Weights of a small GPT-style language model, trained from scratch on English Wikipedia: vocabulary 8192.
Each number is 128 + 32 x the weight over its row's rms, rounded and kept within 0 to 255. Layers, rows and columns count from 0. Numbers have three digits each. The size before them is the row's rms in percent of the matrix's.

# layer 5 attention query, 448x448, rms 0.116, rows 363-383, columns 0-111
111:133093159176188178126126109064152151092117082136128145142162126094068092134119118129186166123141136073136133069137140103106157151182125170137087098121111126118208146062137132109137100162128121152177111097115129169105150171138102116167110072071134141172127131111118063113150058098163131144099091223193168120154123184003128114149083137192
117:147137129092168094124172134139093142088072089145165105134137146142069125098151140176133139168062090113162120153104120135153067139140138099115195158110095042170042153139137044182114147123127136138084124110180138156108147185094151105059106145116095149055102147148124100094102149133177143127177145105131115175144133135181131123107085151113
110:148142130136115079159096118187138121093102161120137148070119117085150179153117118176092101099118124161176105139086090141145007130115092091115112117049159127100142113111105156104098116133064121148133099122089136071127114136114123179139137132085120125226145118159097097107185162074148126085111110122094102155137115152122197123185189192171
115:114139112127139108099129103091139131149175125117135097113106108114105100147116092179157175153090102097220091068082168108110150101184171129113162155128135206122166106099178098101160078205114105084117078151144103182119135076117154182161097100132137134103147162165120115108176104131111141153108103154136129068073118187082149164187187050149
113:131031111132140140142081133151106116132162121112069092144102132106130104137092115158135183122118152145085139105145109097193080113142128195123157154140080122130104091150202091180126156114135125126137159192163165171078132130070139139117145133122122094143138102117058127114130103119091148161126077213092081102094084079153149135120163142136
115:139109048079155155132139096119090165139133134159099110157108080101138097171159197121090120113067158097157162132055130115133176123099173142086101163123170130133129137124125146126116136167155134112089146147147071139145093130119127109095090107139135103132058120092083174102163121146115128106146132134084171169146197195137111165109105202132
113:132173122125149103129116063142123115145123097151143118143115192132075156114183109113145149118097134077113121144145126119108112139137148179156157113094147195139046122108143137137134148185113108126110063077177169141067113084081172123082125135111132137063096186179131144076070141145154141116097093132119107087115117107095115085164111139116
116:192120150135111128107127085176151048123163127068146086107205062104167108177089123154124109136109114149075106129146136096105121131146079197117100114118134073141203114119118176129140112178153197144082124139082090110097124091076120101147109135155131134142145111170182081105141122108105128090140111134092074133117141116124125133144138117163
108:113168090144135100140099156166118202096169114113113044098126112159072114091067132095056089128140110089139170173152135150162156097115098147161131147163149170107120092048141101156177070091152105164187123102131088187104172112057130123104144137102097125058085097123110086132124095145141177075197158132101042154152139141134180099136099148105
118:135117087171113097169091135152138090158096119132155166177146123102151159099127096144123133092108115144122116136167154124115197145054103153193110193065085157176129085102157061125102117166116139065154111110146180173108154107087193143124083109136101144175122109123099156123105102098156189125145170130106106143079147120118146124053146083122
113:103133156165103104130142084096144185166131140108160170111135111097158198092111126110120136158110122121148154044100133160105206138130089116118115071145130154115144157118116169097137173119145112069091120116196174128180095132124114127164081135096133140157138156137134134115137183110138115183203143170166172112157177134065123139129150152141
112:100130078052079102100084058101088079089110138086080144134116120144112140142146132201143182139086147149195096082164076098160138105137137119122113090111171206128128094170110134101102154112123127119173148132174158149151106117160138057094197114054071124141136083153127150136175175121137162065179095142106150103138139160085131109118140037169
107:139061138125102104089090158102119089083210146156136128121074142085171165114186130079177181100109147142101111147112151145123134170080152175108070104155063181143161099139091130122130120155171104116185127127125106134183130131056082126117147128109146122154092134110169150143154106169132152183114178114164175148150135078122151099162063129105
114:111116168097134120091136122134072147114129094169098186111050135160119135142086043107169130159147090148129129104109184087099210101100133120085080110083182102160067154211143124114090148158133124075091101153133085158057046151156139090142124114083129122097102122112163090109092097162069146186102164119170122090138099086159087165130076177124
118:071062144143181075116095150196160131069100104089120168155157164136134117106100157097142140141038158055167195143111166134144181122098146130139148137102144148150109122117152092134208166074151109107189109150152155100137173132120162128164078146152118136175117134091192096113108171182157126101156146132136114096152147109171131128149108125120
106:171083104099104153130104128109136125103130133129105050092129164145075155156147096148158135136161197159149142147082101094094172169153158112099130087114130105142114119136117160139168114086073085170166126083149145115143104107190155157153145159103050094136130098180136103138045155160143108090114143088049143109130138139153125126077161140152
119:154114127153093082124157091103108106018168118148171104174101122176119166092149140109150155093081133106130136110154150162150157160118145157146136186133181133121088096094100109063213141161156102130147129130108188123107109146143132153120103157171136091120153144092056175116125139183144149132105121160126073163154111102165170101170128100117
111:098127129164101160073141156107097103157153088125123136092127090157086157136139159047066067064144144113130106184114114109188070161124174153133144131136112066122125095157165112118197178092075156123134160096153110130113160139119094165092117133089151129117179151123095132108130119162137101144133131086193149126065144120147193109110182138132
115:072140090112115180095141112116106100163115173146163107189088116151145098133164081208127144152138105173161158076083152104148193105073145122146146107135143152162150164129114152127110166143097140160067115141110132150156103102154116108153069084201090107129148151113102160088125141199127122155171087129101194147179064150142119144175151131103
112:163107172125117139144075151156129105142087108129101107128057099143138096111125080133089107124134084133085132143133097054105170128112111071128118161140110049110138152134164129127154106091138148083133179150140125104080158116146177177162165095184158142114078136014204167102143169109112136123154147123050124125129113115161150130103127158137
118:116085126100163098118153145164129118140126142102167123143150143121150145159166127129100113144106136132099095118136121126192111061145170190152115111119133122100078104119098088202154130152117117097148096108114163191140120058075152151106174134174104124082093137169082145072165143109121134093090142131182109135116077090168104169165091091099
# layer 5 attention key, 448x448, rms 0.116, rows 363-383, columns 0-111
109:094115177121144166142152150167077171112139159157111161207135082104042124174121149135154105120106127114143117111174160139168121107148137133191119120139104155140214069117151114125073116105100133128162116139125167100090101080110087050164088163097148179142168111180164126081175139082159138139173043082137200143073118092070169106168168154148
108:151129128081106118140047148185175178112130124117173144120133127138081150093091105085059125151155080123083112148088156103134093151138151192134154131140121096151101089129092141103142110127092092141126125115158124173144149139130116101084097143143103153040170134132149126142099132133152135139097181114154198203177108103204138122137125160111
105:127103113131151091113132097099109079087164129151098109128138112091148138159115121184132133096135169124171116159088104103119000075115143105121135122113155127113101155178111138094116180111144096114082158146153174145124224172127082199096115075082203125250124092130090143160196117090125150094127166098086083075081149182101139107101083112164
106:148160144153165164162179174159100190107075124121078111144101152078138187143147121168135130120162111070168162129112121100104153148140120166181099122138095174094140107114181093107134074199105144117108081116155149097087220125159137181171133137156112170077148118155143156118109130128139110171175072119171138130139179133082084139118171086115
107:099115077115160121158064124081126116110135145159121104195166121096120158124100119143115124139144125094088116143175080153092098172094083098051109107104135107086148110140110089161132117164133161162146112185135137148155164185160163194102158123122147085146071115142097132145152119057164097138170085150116132147108125070143131141103186163139
105:147165079141156131149117126108102171122134154160085078189138151100132101182163118139113118162101146177114212150149118161107166077124154131157115140177144184082077161187123138138144099141098090112129121156168114120132102122113143049120130165151161100108123084135130099125098147175127074122163146191091197125110149133099076157129155183126
110:141106081137124124141117161161184090109128154130166130104121101117124113108174118176094138082131127066103144095098099173127125142096138121149160149126131153047186097101170121109053158160129146118088123148066091105106075097169123180085159163148063105062092121077112157130129144175140110148153112095122101096113142165092117147182171144169
110:104120101153136128121104136169144088099075154124106144109115151102116164152165116141147185140067165109077168173196132110106096117137164193148140086141128095153159113116135140135115070216139080109113106120077120136108163169140153098110230129179111165140087156141134105148146118130081165049070072125100059118106053156129106170141123052163
105:088123166136118097123175120133136126148105113108110068138122125122109079152084147121141104142138133118059100171111093144038116118083120155140138149102140123132122122140097133133210140100100103109159115111140142161123123154111129129101093160154152125103149153154100122093159103190092148117121072131143179098064136137134116209142187093087
106:122150131137129124141052152195125036128126094142099171173137130106135150089185151164153078145125152101125164136146156139118186165074125104103138108152100108128142110108134169118168107191156103122127104137151108154108128101131190154106099123147121124219154101107122174134062098114146176130157068122136157092201126108190110175158120025076
106:134108136151166110094164149056105139111162104101117143132173138109108162119109134159111159171081130101191158099142102164114144109139144075109070117129150192053130162108171043077204154083136112116145118161184158120099133138151157096159128170128130132139108133160140097065116151070141134118127127105172121154132088153152076132095120198154
110:166133155064170061129145112167154124136084085108131113138111012072093174104052108140109105169110112146188163112220150164150153170067096172165080096126113107141121093121123095107125117109141134110192131093083101109164199132104097073068120148077096112118124148152123124161083137165109126122161103096130104088121115162113126045123116133181
107:165076036133098136108103113097111132116117131142156136149178074044149128112136130138126169114123143156126121075175142173108113136174161090161090151109123120150070146133101165119112163167173096104238115131168154129156122119159123117070105124062120156106085154117108144145122135152073170061117179095100182183092117079177125130123138151133
110:161159166114136099116092112116113057116118139152100127168186152149143116107103105176148150133180152156101128102119139199104181124066151138136145183096139084188145090086097168106097098148120117116136113095126096119107090134168132078115141141097126105089117135113143117130126143140114122114104168116136114095094163176089162157156153163101
108:126120144106126131142091091087073113121144142172125128108116095169126150097123119198122100142105146020114142136225166133122243158113077149156084108149158154146139109100139112124179133175097103143127110141156143138116141093144157153119068118151088082202149094167099106147167138157129183157153182132098112119181195119149088123118093132140
103:114162134157112178106123103068139068157139138163096128126098113117101091106112145115128145119114145133152128192160143126179119141107125109153127108108141130166066155131186094161134116087075124164185107159110160128109140147141162140123145117088171144142145139113146150112104152162143118129115154172090180155099137126146097155150159147135
114:140149136112092122137089143135156141141114126140144129196171152139161120095141095135096118146088115103123129104065142129104146092128086081109170177095104128173140139126149137130162092083145117128133131096136127154143113088082156154164086118165064086099124107142077129105099043118096121120162108096038035114156118162181135226094174133113
105:173157118109116123139163113071103163151170145109124152092127099212104106151109174155174070089152128172129099157088162125143092112075123168129102085124125157124102146129178128132196109090105142150146165067109100130082154107145117164098104149088147084122154120148149097166095143061098110134125031114088120152084100163091072089104146123133
107:098161144121159092093161153089134095092136176146145117189172100136171096154166096103101114120091103181190120099108099159172119078147152124052096126145184128151143192142109095123112126141141102126051112089170109106077094134149076111153125162142162131118074137128111133121096180255133176080149104132092178157106106120108148138133121148148
108:202123074139150117194109098203094082109138128194151111098143135153099128067148109095117139160126113086097123110178145114191119137141135081165093150106151116129137094164178108093129123120113153148132117180138122103143193096146164118108117175128168151098093102129092198134146044094101118176081090124095095078132139132158089077115163111149
108:145102169123077172109123156098156066073086123158143124102158114100130109130110108179113155159175191112130134086067155115127126145147145170058146107111148124124173159148064167180131082160180146113118130151139155150106093105084131172132148143204150158070135079148093189156123073058107075123072140142176103168071142065144114128100126117131
# layer 5 attention value, 448x448, rms 0.136, rows 320-361, columns 0-111
105:095090122152119096150153159142163142159103181110087098053113083139109127100125154130122100119134114150123081091103061116131112121111146147146104147079127137102122134128174078148134103108178123107156124107113111109119143161121113134122146060122071169114140151163139124110156167097117097111169153114148142167064108103149130149112129149145
103:148190171166119137118104138143123183120125157150124179141129130141137190122081133101100113110117107124111122117126075121164128156110058157128101093099162100143096120093072076136128152093198103162130109111131147137110095084171147112178114156132132168109115103092186192157153093147101115081136143121144156134133146132165128132107141151150
102:150165159116178105077116123206151128119206106083094143084164165151155167070155124094127108079133160139131075122118114141095127076173145114134097143186153084124151126116130117161137193134080147137118093126176134139205142087126141160089161063124099082122085125129120105144076156165066122094111102175117131084100133107131080121123107065088
101:159069088122112143134164098142180128132064160144158076145141093140079143136200206161128137107157150163105138171115090136095179117106144115152097095097115144139093168108127128125135142157117135118138079159178186138139142154130132148163088146100142124122093148151106110060110188100034121121094117128100156135170148207118099121098135102134
100:101141115158089083131124148123173138190085114185122072099083172122118126086162140066078095140139129139121120126129166107167148131165079110165115165139097131151121105135114100134078151102112067171115147119100150124093140105137151123124154118145128163167132188097129108137120161115188102157117137156139091143123113125109179163146077108152
101:096129164141110137160135066130129115075161162099133094118140169137125092178131171171122046124135125109080183098114143170172101144159132182108106174114162143125132159170122098107179120096170097160127122161097154117081103148124156111147151089135165142113103149127151112140160141197063175125123153163093139090120174166121126106116125108098
097:124134123181121086081099103091128120119124029111087092143130124121130151096116167154047117129121139106117103074174122138133107164138114139118105050099109081103203115103123192123129107149183114126128167142152162203096130150132119140141218102164127143117123105106119136128156094137064115070066135138181181097100109089143121115172230150127
105:135156148094071123084150128174189118077175111152089121149079204159099099149136104118103113087144149167114176108126155111079103115103119086138084146168138152126098129138162095115102169143139066170161159130122162184123116134190186109104038066147177114128102085134117155158135114108112138117134115099101090053125135143132105100154124134125
101:103193068074137089133101090099055144089092103102110110174125141142117156069111095092171125153119131117101125147110154137175099106096135117087119161126097067091117130109143155158187131132142132158112140174138092165174120146058111152139110117151207117138094255129070143113149139126210146109107087150112075158076124173134113126139124146103
106:142144101137141132106118180092215121090180105204094171106111118108121109080116100128143076149133130118123158179085177165116136222114175098195134169115148138170147103089102175156135118156156090169122155102140098195077141058152168156099140149115108138108134180112183140092117120112124125102140153143118114162138143127112164082110115115096
104:127124111176089108114075125150197089137171098088188127165170172139107129074127168094154096110078145115123120140191196198204089094115071155135136160155148143138087160133135124087140064129097198171084130069139082187134107127147155117091078140149162133131173150148130164094153144109110120063164116149152150122159079153112106095172142123119
104:096100132094159175158127109140072117110121124087128135109186132141068078111099147172132168133159145128124122122154199096190147087186168122115132155183131106078136103141127154110143142129110109107108082155206090143165139097148156133128166106100149158129160148175107120079090123137158119122143167109123149154077160187096156194132109102083
100:124125126129151145161148183175199133147140135138151076106142107137055164158074164166114089138102145102081158138108115127129074144158118097122110136091143152120146157114115076086118173133132102135137149137119127179116163102111116128079136120133097127137167150140111140131139195111155116105122118128112166144140110100114131204157150170141
103:090085127100129131160115186125149108139109156145109131141136216148075179110142106105117116188133142152121120164150129104086125138105114166150107130124088091124156145184082108104111078126109173111133129134129085101129142064137069150113136206116110109138141142138143144074073104130139146068139117137111116150124111138114103110170111124098
109:112114083054093172054105103118117139126184146127172120165109137114120056131145096163127099169086202117109080173104185095185117133062106140105104115128115120146169145140117095105122153155092152167140123149154085122155160097142083121128141190116139139146095072111080115117120075141134111142106096125062160174132178118132147117129185132156
104:141122175101100101133182111134149127086092131125158104158149060131157123138118159086171054112077191137203116130151126064088120027124141109172128121092148115106147078071181176148100135155059216142175145101115116090115107094074105139120085100142063125132091072125138114113155126154187106125148125100159122147108139149190138139171149164150
102:129107121144153105134116146163117092144124062138102085111165160141152107149122102181111215113050152148162106152130116144160141183106069122143155126165127128147126190106154145116129158114193178117142149053172122139120099135162148144093080140176089142136148128184133121145184138145128142105150102136136164166079142183084142109119128067076
098:095137107187159173139178077105173143139108146137131103160107083129169125115097144148111149141110114151145113112144097134177123174160117133091169136169132103099154124061088218138142180171100102079047103114080130152118144135187106100105119134144146117087133149117147104125100146104039157155143158185104158113148148121104089115133134140157
104:086119070145142164105148125076091110119148148064152170145123130139140151100120136128149151119149098106102069110141084094114157146101154099161165106090101144112115089152136124112133179102205094068095146103118167141147105138169148096064149124136153124126124173129079132102153135138182127115116112092136162121208152118098147150086103096108
102:066090040177106103067156114136139115151166138134141133063103154114096117179090134128161052106150101144144107118173212149187139131153162147153135149066106110147147091133134138152212136121085171095134100123170113128115118084145116084117121112129106129146137113101141089051156132170096117172161133116094143105114177133169131120111160038114
108:127122211103152119096130129090104147182105079135176102146161106137158166063137131184108117125104105145137128182123104108134113144156112162145171151086088151095134071091175142161150132124146151167152137174131122186144127136137102127117141095157166153121110100062112191140121092151093123151149089136096077133148143162055131129129131133077
104:132080093163092123194110165101162109133160144154175102114100097096181145146163097153138133119116129141137158188147175144128148123157078117118109110147094144115099199188103127084164173168146215109131115144127188098150095165192093128128141148129193123102104161091124121141155115131130129168076111167108115109109120153101173122153120114138
099:162164174079162171146117099140162149081153130152117154145154142124190070144121135103162141206191148130162110116161190145142138105116136121155158138125107076138121129095075101067097098158100122125128135153131099176098167182154148154129107149156109136174132114130134109193151149140080126130113113120147137111134115108093053108110165175155
099:077146162096095169145131135145118112136167141129134148158155154146159168140116118047183124112133126117138099128150032139089124150138207136066126112158061169133157096155195147128120127067117145145143145099131112129118088165027080118128136232125129134147121156139111131103147096074103151134098160107099123122058148144166113150122108117078
106:184169083140144192144182137133137117130068101130130137096131084128122065094137143118140155138120107129142122102123110177121128108107128148118145172193091162117091074035111151133134099145092107176106141108112061082139142143128121122097061129104087111157160140133146076120125170140187122176102162069117106176149118103134072150150118108129
101:083092114105090140153112101111144163169102133127178130103117214131072139109128143123120113150112123143157146143121087108109099124153137152118156151124067165084110120117085094115157092182126087145127151128176083093088180143074111096154088070089106142159127103133178225141086136139170122088103150136109102150129169129136087106099134125130
099:113054127144103107140159157155194112107061140125146152190110103160184145123150129128157175104160145125164188093128105149158123088171078154098100071110073167155171082169134084172141111118138120177145110083155159088113082150052155121131085168112143150121152145114117138132108091114116095171124088070062136124159175137117164077161132145107
100:141151105051151136120128105102153158149110108064198095148141136150153165148094088091191158114140129094133119157149188171145146161181034105096141099136167085151123081131171132092099104157121100159132089198141082110066082113159152087163114222124169105122136108132143119145165154166125149196162120126118091098094157074140116123127153094136
103:097204127103142122133088141124193107113178162149107158125075179112090095117182092074177154114125112101122128205150127136130151125125132145113142123155136121140183079072147136088138112119120170121171157153105162159133160145147165134136195213131141120129117117109095160144089125161180087117132134135138123115117175090078120110079099078198
107:181135104143119110121146143114143076140119093088164185144138087111091122129073154149154115132122101128093073126181085149120133093149123112135103117136085117176105164169113129107154169101094113101113136198090088096102095100103123159096100059152099077114132083130107184133085141161143153126146122142137120139119125112125104128164157149142
104:183080095121133094188164084128078166067053118126071127118119190104151118130112093135129103139114126135168108136117167188104123115091103165052141049139114162095128129120137124131151134118121124115104118135133157119137120052094158125198177095159103131154159147144080130164122181132194134109108115188135176060102144099122192173151100159166
102:160165175104122130110038169125141127107183094175125098102117114103175154107104158151097119193141069161143149157135091131037151119103120169071092147134103103154151112139173120113120092129176095108146177119125104113107125164098128147116115156144128115081116123128124110089102147133085110112148137166124107131134091105078140100122171117107
098:124118153085107130117113145147040174147125129162133214133183227117127136180079113171149174125123145098129125123133138064156123126116117150095126155098128121158100189137119086107121103117097110176122222187146134132089142050112123146126149134151161112126143052209174139095113142141077102119099103186080133159122091120140139112121107141109
105:172106135166127113081109182197081168165161134107137124135166111125067142148103086159156113107135128144100176115159112134134110121131091127129131122113118116117156074119144086167128174173109114156120143107159124097149141131115157142115134191160129125141121097128106139115144141133106133167137085147141091162093178159139094140114104165154
101:137149071098151176166149137133034121132118135142124171065209143133097102137116137086056096101149139154162062208152091097172168105093111111156115154126100125212129137114107148180101098142151194109130147134186177096142100110151070115171150138138133117131085171115136197139136114130198128140174135055112125136131094133108120075119147099105
108:149200082078170129184038142132091148101104125114108184122129083126108152169092152095126126108201119111149180164101112123157105098120098101044111172117112140156081066132126087152098118133095149107138129142144081139196187110111125097116138120100167132121071131172163138138152127131109132101136129193110165189116129113122067166135135133104
098:154167113130127154102114145180175126123164154163152154178127136126117119159062108145103172145142127134156064184165160112158115107180119115143168071111129116120107127175093134132162119143108113077128194150063110151074145135109119114193086058098128130095130180130099090085098177084094124152133141071115103139128205152130082111137103182084
100:198165173154166157100127122122163115124143170158167172097089123104118143113163149147131066126122080088098156153150087151172095123084116138126141114191091156133134094148082144087128118110240145074095125171138072121170161072179100131106186142127075152114157156111146135142135137101140147122079110091145162102188118117103110114123142180122
103:159138141124156132130097173122108114129109190123094094167130125117131140169139174168149187168172070131136177130144173102089136136080144123061100155160139126162154136122133081156094186118185131116177098172118106087139114175129203157170159048112142110100144150103133130103186142108122123149150127114133172120146099140119150138147092144083
101:130128127118118170131094127081086118077112111123159081158089183129123156134103139126152144123126111140085138139121142134155117119095183105149131128141110122113105119122116128180097130118130173128162127136133163111076083167082155123094092141119138136155132085129109155150121174118104138133135119071110133150091104034094187102131095145124
106:119179139082165103073079193140135087120129087072054147121156103136109134171102138178119129116152151138137138158119164146204119125133161122106145113061108144122094138060153139101098101123132152145162118166135139048103121127158100117141157111142084155094185128133127188148125128133106137126145114119076078154177136131113113106089133130110
095:094125196150134175137125125185197161103143158163054161104126100129126135142119210147109064135125103138165174100120158132183112153144141112140089118071144119117148108112150144221109116108136087091149090102129127110155113160163134123102159130167139125121139131153133111088157145125092146190132144119135104145133083108143107114068085198107
# layer 5 attention output (transposed), 448x448, rms 0.117, rows 320-360, columns 0-111
106:167128136153102086179080157099151076123118125119113123045093152170149165127115158098143124077134100125095088082158058176057186136077176094172103172129141166127130128143101123176147084130145120068128100131104115145163142189137131142118134059121081089119131172134140145118163136071108087136144139091155172150048110127123098159130151156127
106:116192124150160122151099100177133124157098109154133156112159134065189161123114126116088149071098169118162098118131082109092140092132079071126134134062134171123136141083089141117120165144160097166117159105137142163178119189142149163136089112123159159080145124074121136119117071155153115102148125103115165147116225127168135108130107113158
104:188149176108157086120122190176168144099185078123102137151155111112151180129108114084094133085083123141138103083148095158184088084147150040107092092139103086131143094162136184151157148122133094125134094096138113141207126110163103109080108090128103095149133111143088125138117110160081084072115122146099139025133089127170131121155139137055
101:159071088111068124099174123096191099129117102177176143097108116117110148175163164140109139120091117128131145132132080113082164153128156071134086090074070168187096105101115113139120059191144103178150109173171172113125095139134092146096101169181101181086067116118098120072168121107084152109100158100111126101127159170110112100127110102132
101:140151118135114113108126142138170139120104115142142130086129126121106122103148169078081113091105090145083126187128177177161167130144090128165157130146127141175122133151127160114108210085149108131127153109100116082123161121113123119101190115123171115146154157094125098145161175127149112170131165087120138124080168133110141168123066107137
100:092096118155177080151133082068100121090146152150130087123167115164115085126118114150110072146142059133109193115098149155135111121125172186157073099123174173116122151146134105129154136144165099079129106144120147110112110157174127171166073106082108194130142161098142133143144116193106151121118094158129126120198164115139133096127158159138
100:138104074127162083087139130090153132106103082124097081142124120122140167069127137119057099145132127107168092090125141125086133213133121090105089113103197117050142116077122191064147103143144140109122141173181179155085129158181076126162099147092102126136108157095079144112117109170100138059146125079131082114169179127101145096150175137075
104:117128128123130146095134144181181146117117095180105128090155150113086119163134110141128083100140110127136171051128140152111110106148098098122100109193142170143071188133147126174112121102122075071160186115143141140150153139194158155143085088141145115163072114085114090165128126118146158165195074163143179082140125130152074120096089151129
104:114119105085106133140113142091125161103169115125125054150063198143137099129094118127152172172062116132199125147094178125140144123107119117090130148151133085166181170140128089139158149166181123147101102136136169147158139130092151186151142156138148148088121255116089126164143148151203194139138153187145093128109064155079170131145181101106
107:122109112102134118121043147065181143127133110166095181121091114104051127089201139135114084178142133117136137153135138159138138238108133113237130152088115125147160173073099110121081129176152079100055198112194110168126170129148185159124101157075151161157126120104191122118178153154120076115163131161124124152093167051133130102129084122108
112:133140172163108151119137152127165120096130117093161117136091123194134077034136112140094161120119118124156156127079149132158087105115080159157157114176142111150125188124157123135103090141035165084148087098164167166174107097188137122104122102094074141143128135157039153089173090156125129089134174145155121118128145103114097070174157148097
103:102073147087127174144071150142078144127112110102072175178104151157089154134152179217150105164124096081137125124074177102161075096146191112178121113157133097117147113216088144126120133104111130113116064150172115142140105146100156104133135092137133137185107126137169100082144132162160059113119132101118158157058137143122159169175140104081
102:111112094138075085130113178151165068153140145119146062093137186091055192142092147129098112088117148127121120150122137109131111123122178029115135151146137115107123104131120125071098171118139148178173136157132147140105166075174093102101079104141139135137147109150113170154082162133165119154146208070188095172182170081146124078147099065119
110:066127118123146085114107146136132121141128143179094155161152195139069138111124130118128133170158157123123138118151117129083159111102124172106188136120096149107139132182132115104159095089106171125147101149127114087157143091129126150093118176096069105175122138154145140132101113147151196094182118153098169129151102167125099179138092113104
109:086135103099124177092144096117123110158149106123174186165167099143078086111083072120130101147077089149170151173126192121176128138053111145093100112105165128136160187160110139072109177150103131127107135154159085132149112143152108100103118167110141148112053078139140119121141158111107136107097104114032100133107116103104105160100145139134
103:096134146144108087095135152086149039117147082118168170156154115093105113135075133056141107125096112129099133079188136045116125094133130132120149137122177089118146083090150140117081118154079131125114108112093079115156129097116083078073118100101120072126087055076178154124142119102128123098150088160089137121176165140150177164124112114150
106:132121124131140124147074139108155175105115082165172129133164174093123115160114170189097166091106156137145122110137124122127136124117057107174162097165143124140106124127154189122127146147151182145166124042150101199151133167136131116094115129193142141159114107169130130127094114136164125091136134147073194147079079179126088051115150104134
105:069126107202167174151225125117165175136127138174144145125143102107122131142088169121092155077082150107113121090100111121133144132209131078126111144146109187118144102078091123132107174135133106106084129128120147140090174097141085127112143147128094138166135151161138166129107172106054157122140093093095075157076122139114103140114144174164
103:127111153076149194101092109120095080111098178057163101137130137127102181132162096129146138153109167115174059087135126078128078173162119131126128105157158124147102092080134111154126122093151118139143163134124145136129140146115178124059136121100157127131080149131131192110140103122203148103097097102130138099112105140116157086091105146117
104:075134111166119196097134128071110077121166112136112113055133173097104155165163164103180073125181111119176085115138181149157147113136164104126138080100144141141138150117138167148088066111095128137061117143156140110115090113144139116145147119184106120129161090118127119067135101205070165145146116145102139108087123215174143101132239124124
109:106131160149058128108112125125099141089091110148128101069187131147149133142072163196134109073069135140087120172109128092119149197123104157154124155088108150108147087090154170177164143106156159097180123131113171122151093149129109132131151141134162168150111107092124193203094105121058124129186112119065110136092109152054144158096097214084
107:094131157160140155173107168105152179115122142123122091112147048129183161106117093115125093118133088088083172183158154146105134101165116106126127138139183164115162181165156138076175170109130208104135161127156138121148072183142081115125134155166180091090155133107087162175082151158127128121160119128160128081052140192120127126144159122136
102:117129108127157156161119116156147142094115101144105166112101142124202125123124094114122144164140086191120104184164181134110084133127164162130112131158090122133066132168072115145112120101054147095137081168140110142073073201158110087142092111131123188142134125095086146172120120115114091088122169127078103145153119056081083183104091146116
098:105096174088113180157125126083171154151165157122105142076191156147198120123096109118146144145119074129168146178080063127134123092077191088111110102096153191136133114180175150155138131129102097139096158082127169149124111136103092130141136210118142181086113126124115173146158143134113117179122139125090181173104138151146082133156104128118
105:117159053134122146183105128128126111106081116125102129115082146114121126128165115148139144142137102077114132129098096121115126140115132184144114125162081156095123134093130109126103073113092106129130123131103096103147080087089144082127148150080166143180149124155169169092102146118123164170104096184143102136148095143164155145153168088118
101:080076135118082145194132109098091126194081123134159134160127162181091105146126171119119114147139095100161094117101122116090112134097163119143121113149103138109123136122083122107118151181140084146115122106076092128155160151073075117143092092123123135184145110134119187063108126138094121192133158191189151145168148129166112130127108113139
100:122079121093123146162115159105205068161092109145163167132095110111157155095191149105138188140122083138136162120120149165162139111112105086065104148133134174149102139162132108100088139162098120140145133127199120201110104129129159141144160156092161088150117108118129151115096074109121124158158149108080166163172149138157158163155166171116
102:108164114073125146127126137100184125106141111099202096159154099128139164148159109111200104121135151098147110146183186110128158156142062143121143132161100124153139117134190166125114172119101116124112051188159091080113108084194138137114132197163145139152109137122142137168127129140052094140145155157139141138151163096148146112137130140200
107:112181088091076075118113129074142155103138172091133176115117118130113062151107099047196144115134133110072165136131161161163096182182142159135144090201131156155182083073134136129151104147112154118165177170125111122203118124155147116083108208089131101101098113081116143137138145165122141114108134115149095132155166132107141095044132109210
108:136110145146134116108162143130172105145137103103147134051094110085127178115133121165163106134097126135069067159107143096157106106192171151143126093131123098163143133137146128120127136107121110222160112165102173124083099121100140190125107099200128165125099076109092192137135145142151159122158139073140131144063062105126086127144163106088
104:159100124115145150145116125093093152096086114169104194142145152063094123122122147150117105141113129093135162102145141151106096119120111126066173067108145100101105139137115194126160155082108148149112113194096158152182135124103154164190101111170065123096148134134135136149108210154143124179108122153112117088071111140158171138134119093166
108:148131112107121096089149190128107078130139123154083140124110143097130179108120151192121149195128157138066134166130092113094102187129146176079068132149138178147121125058131126139156126158142097094113119080126111138140097159142105143077162150125146105111146078149157106132162128094098173093174151130112152049132108126130087113121120072184
103:145136144126172181119150108133095150135159075121129161176086145134123165142110155167141222113137085135173147108167132099115108072065113149124143155114181098146134149190127160105134135117133143139080130174164167162124131112068144111146123130140161129124124055192118186165143165106090100070116128102100098202162136082087122103132089154112
107:071124084160122159094128158195124071133111071111136164111175116129099164132113091127112134086114132148130145136109112192102115099158071207139144142112116132143132081109164107114138156126173150155130091091137172142106134125170129166143190130126117097129142165136110113141121128155128165127174106137163122190140135103180109170156078159131
106:134093094075127168157119119148076166150126173128140175109154141121134153143079176101064119089163158131062082124125117129121141160099114116167179124151122134180094130124095147101134095151149189096143155126173133097146115109186127120127063104111127090137147126089142182133101119085198140162076146103077155159158109191085134144145129107125
110:152114105088118148144105165140039096140160156069117120140138109122150172150165157132109170115165083079176160152123116132142145059090134134083137159094109142137122139199154158123101134153127163146133083167113099136195204129112135114117062129180124154128071134139155042169150123132120171082047136151145141204138127147093103155130136118097
101:119143107102106120097217115178128130134173140173182185118068166181119080136126142127138103160124129153147078106144186124138101175146181080099178147153100134112129154134093114055151119176153122113145115134065113133094168081126091159189109124111153127122158072150146100111089139085072160105130150112107102127105173122136112096139131086089
101:153172145165155151137077132085115221123122165175178110104078116132102199113140061138088064172145164137158136173124071092146114109091121099132070116125156179090139122098096126139097127130154142057138132175152121108124189072147126160070172123167181105155151170114170140120063152203157071111112139149152184140187073109110200115129099134150
105:160078133102132123127121137089119086128182150101140141107092103096149158129129115185144197135167103148129141092139127118154167107068098097050095180106121153142169127118144124129084203146230133101134078185126129122188081173114210147132116045096170145117138133133116115144166130152143129177095081154115141107141087103137086120119063147126
104:171120128094153157161097105096107141137112107149195115143084138108156130155125137108155146108112122132104138137050161172170150140070140108176157101168133121108138173082166116151104109104137156161110161158071129142099079119121074108080157084141092136094087088082091139185153147128132130131152104145075195184139159099134169137115124132145
105:082202156111148108076170116103160136126139085056065152087129126128127140131151124137142151140153126134151174121140161187205135134129136096091182136090122169097133119061169131129092062224096133106169105180141117124106112118196101146150186116133116124125196131130156175139097156115134116104164109158126156133197137146136116116130135102108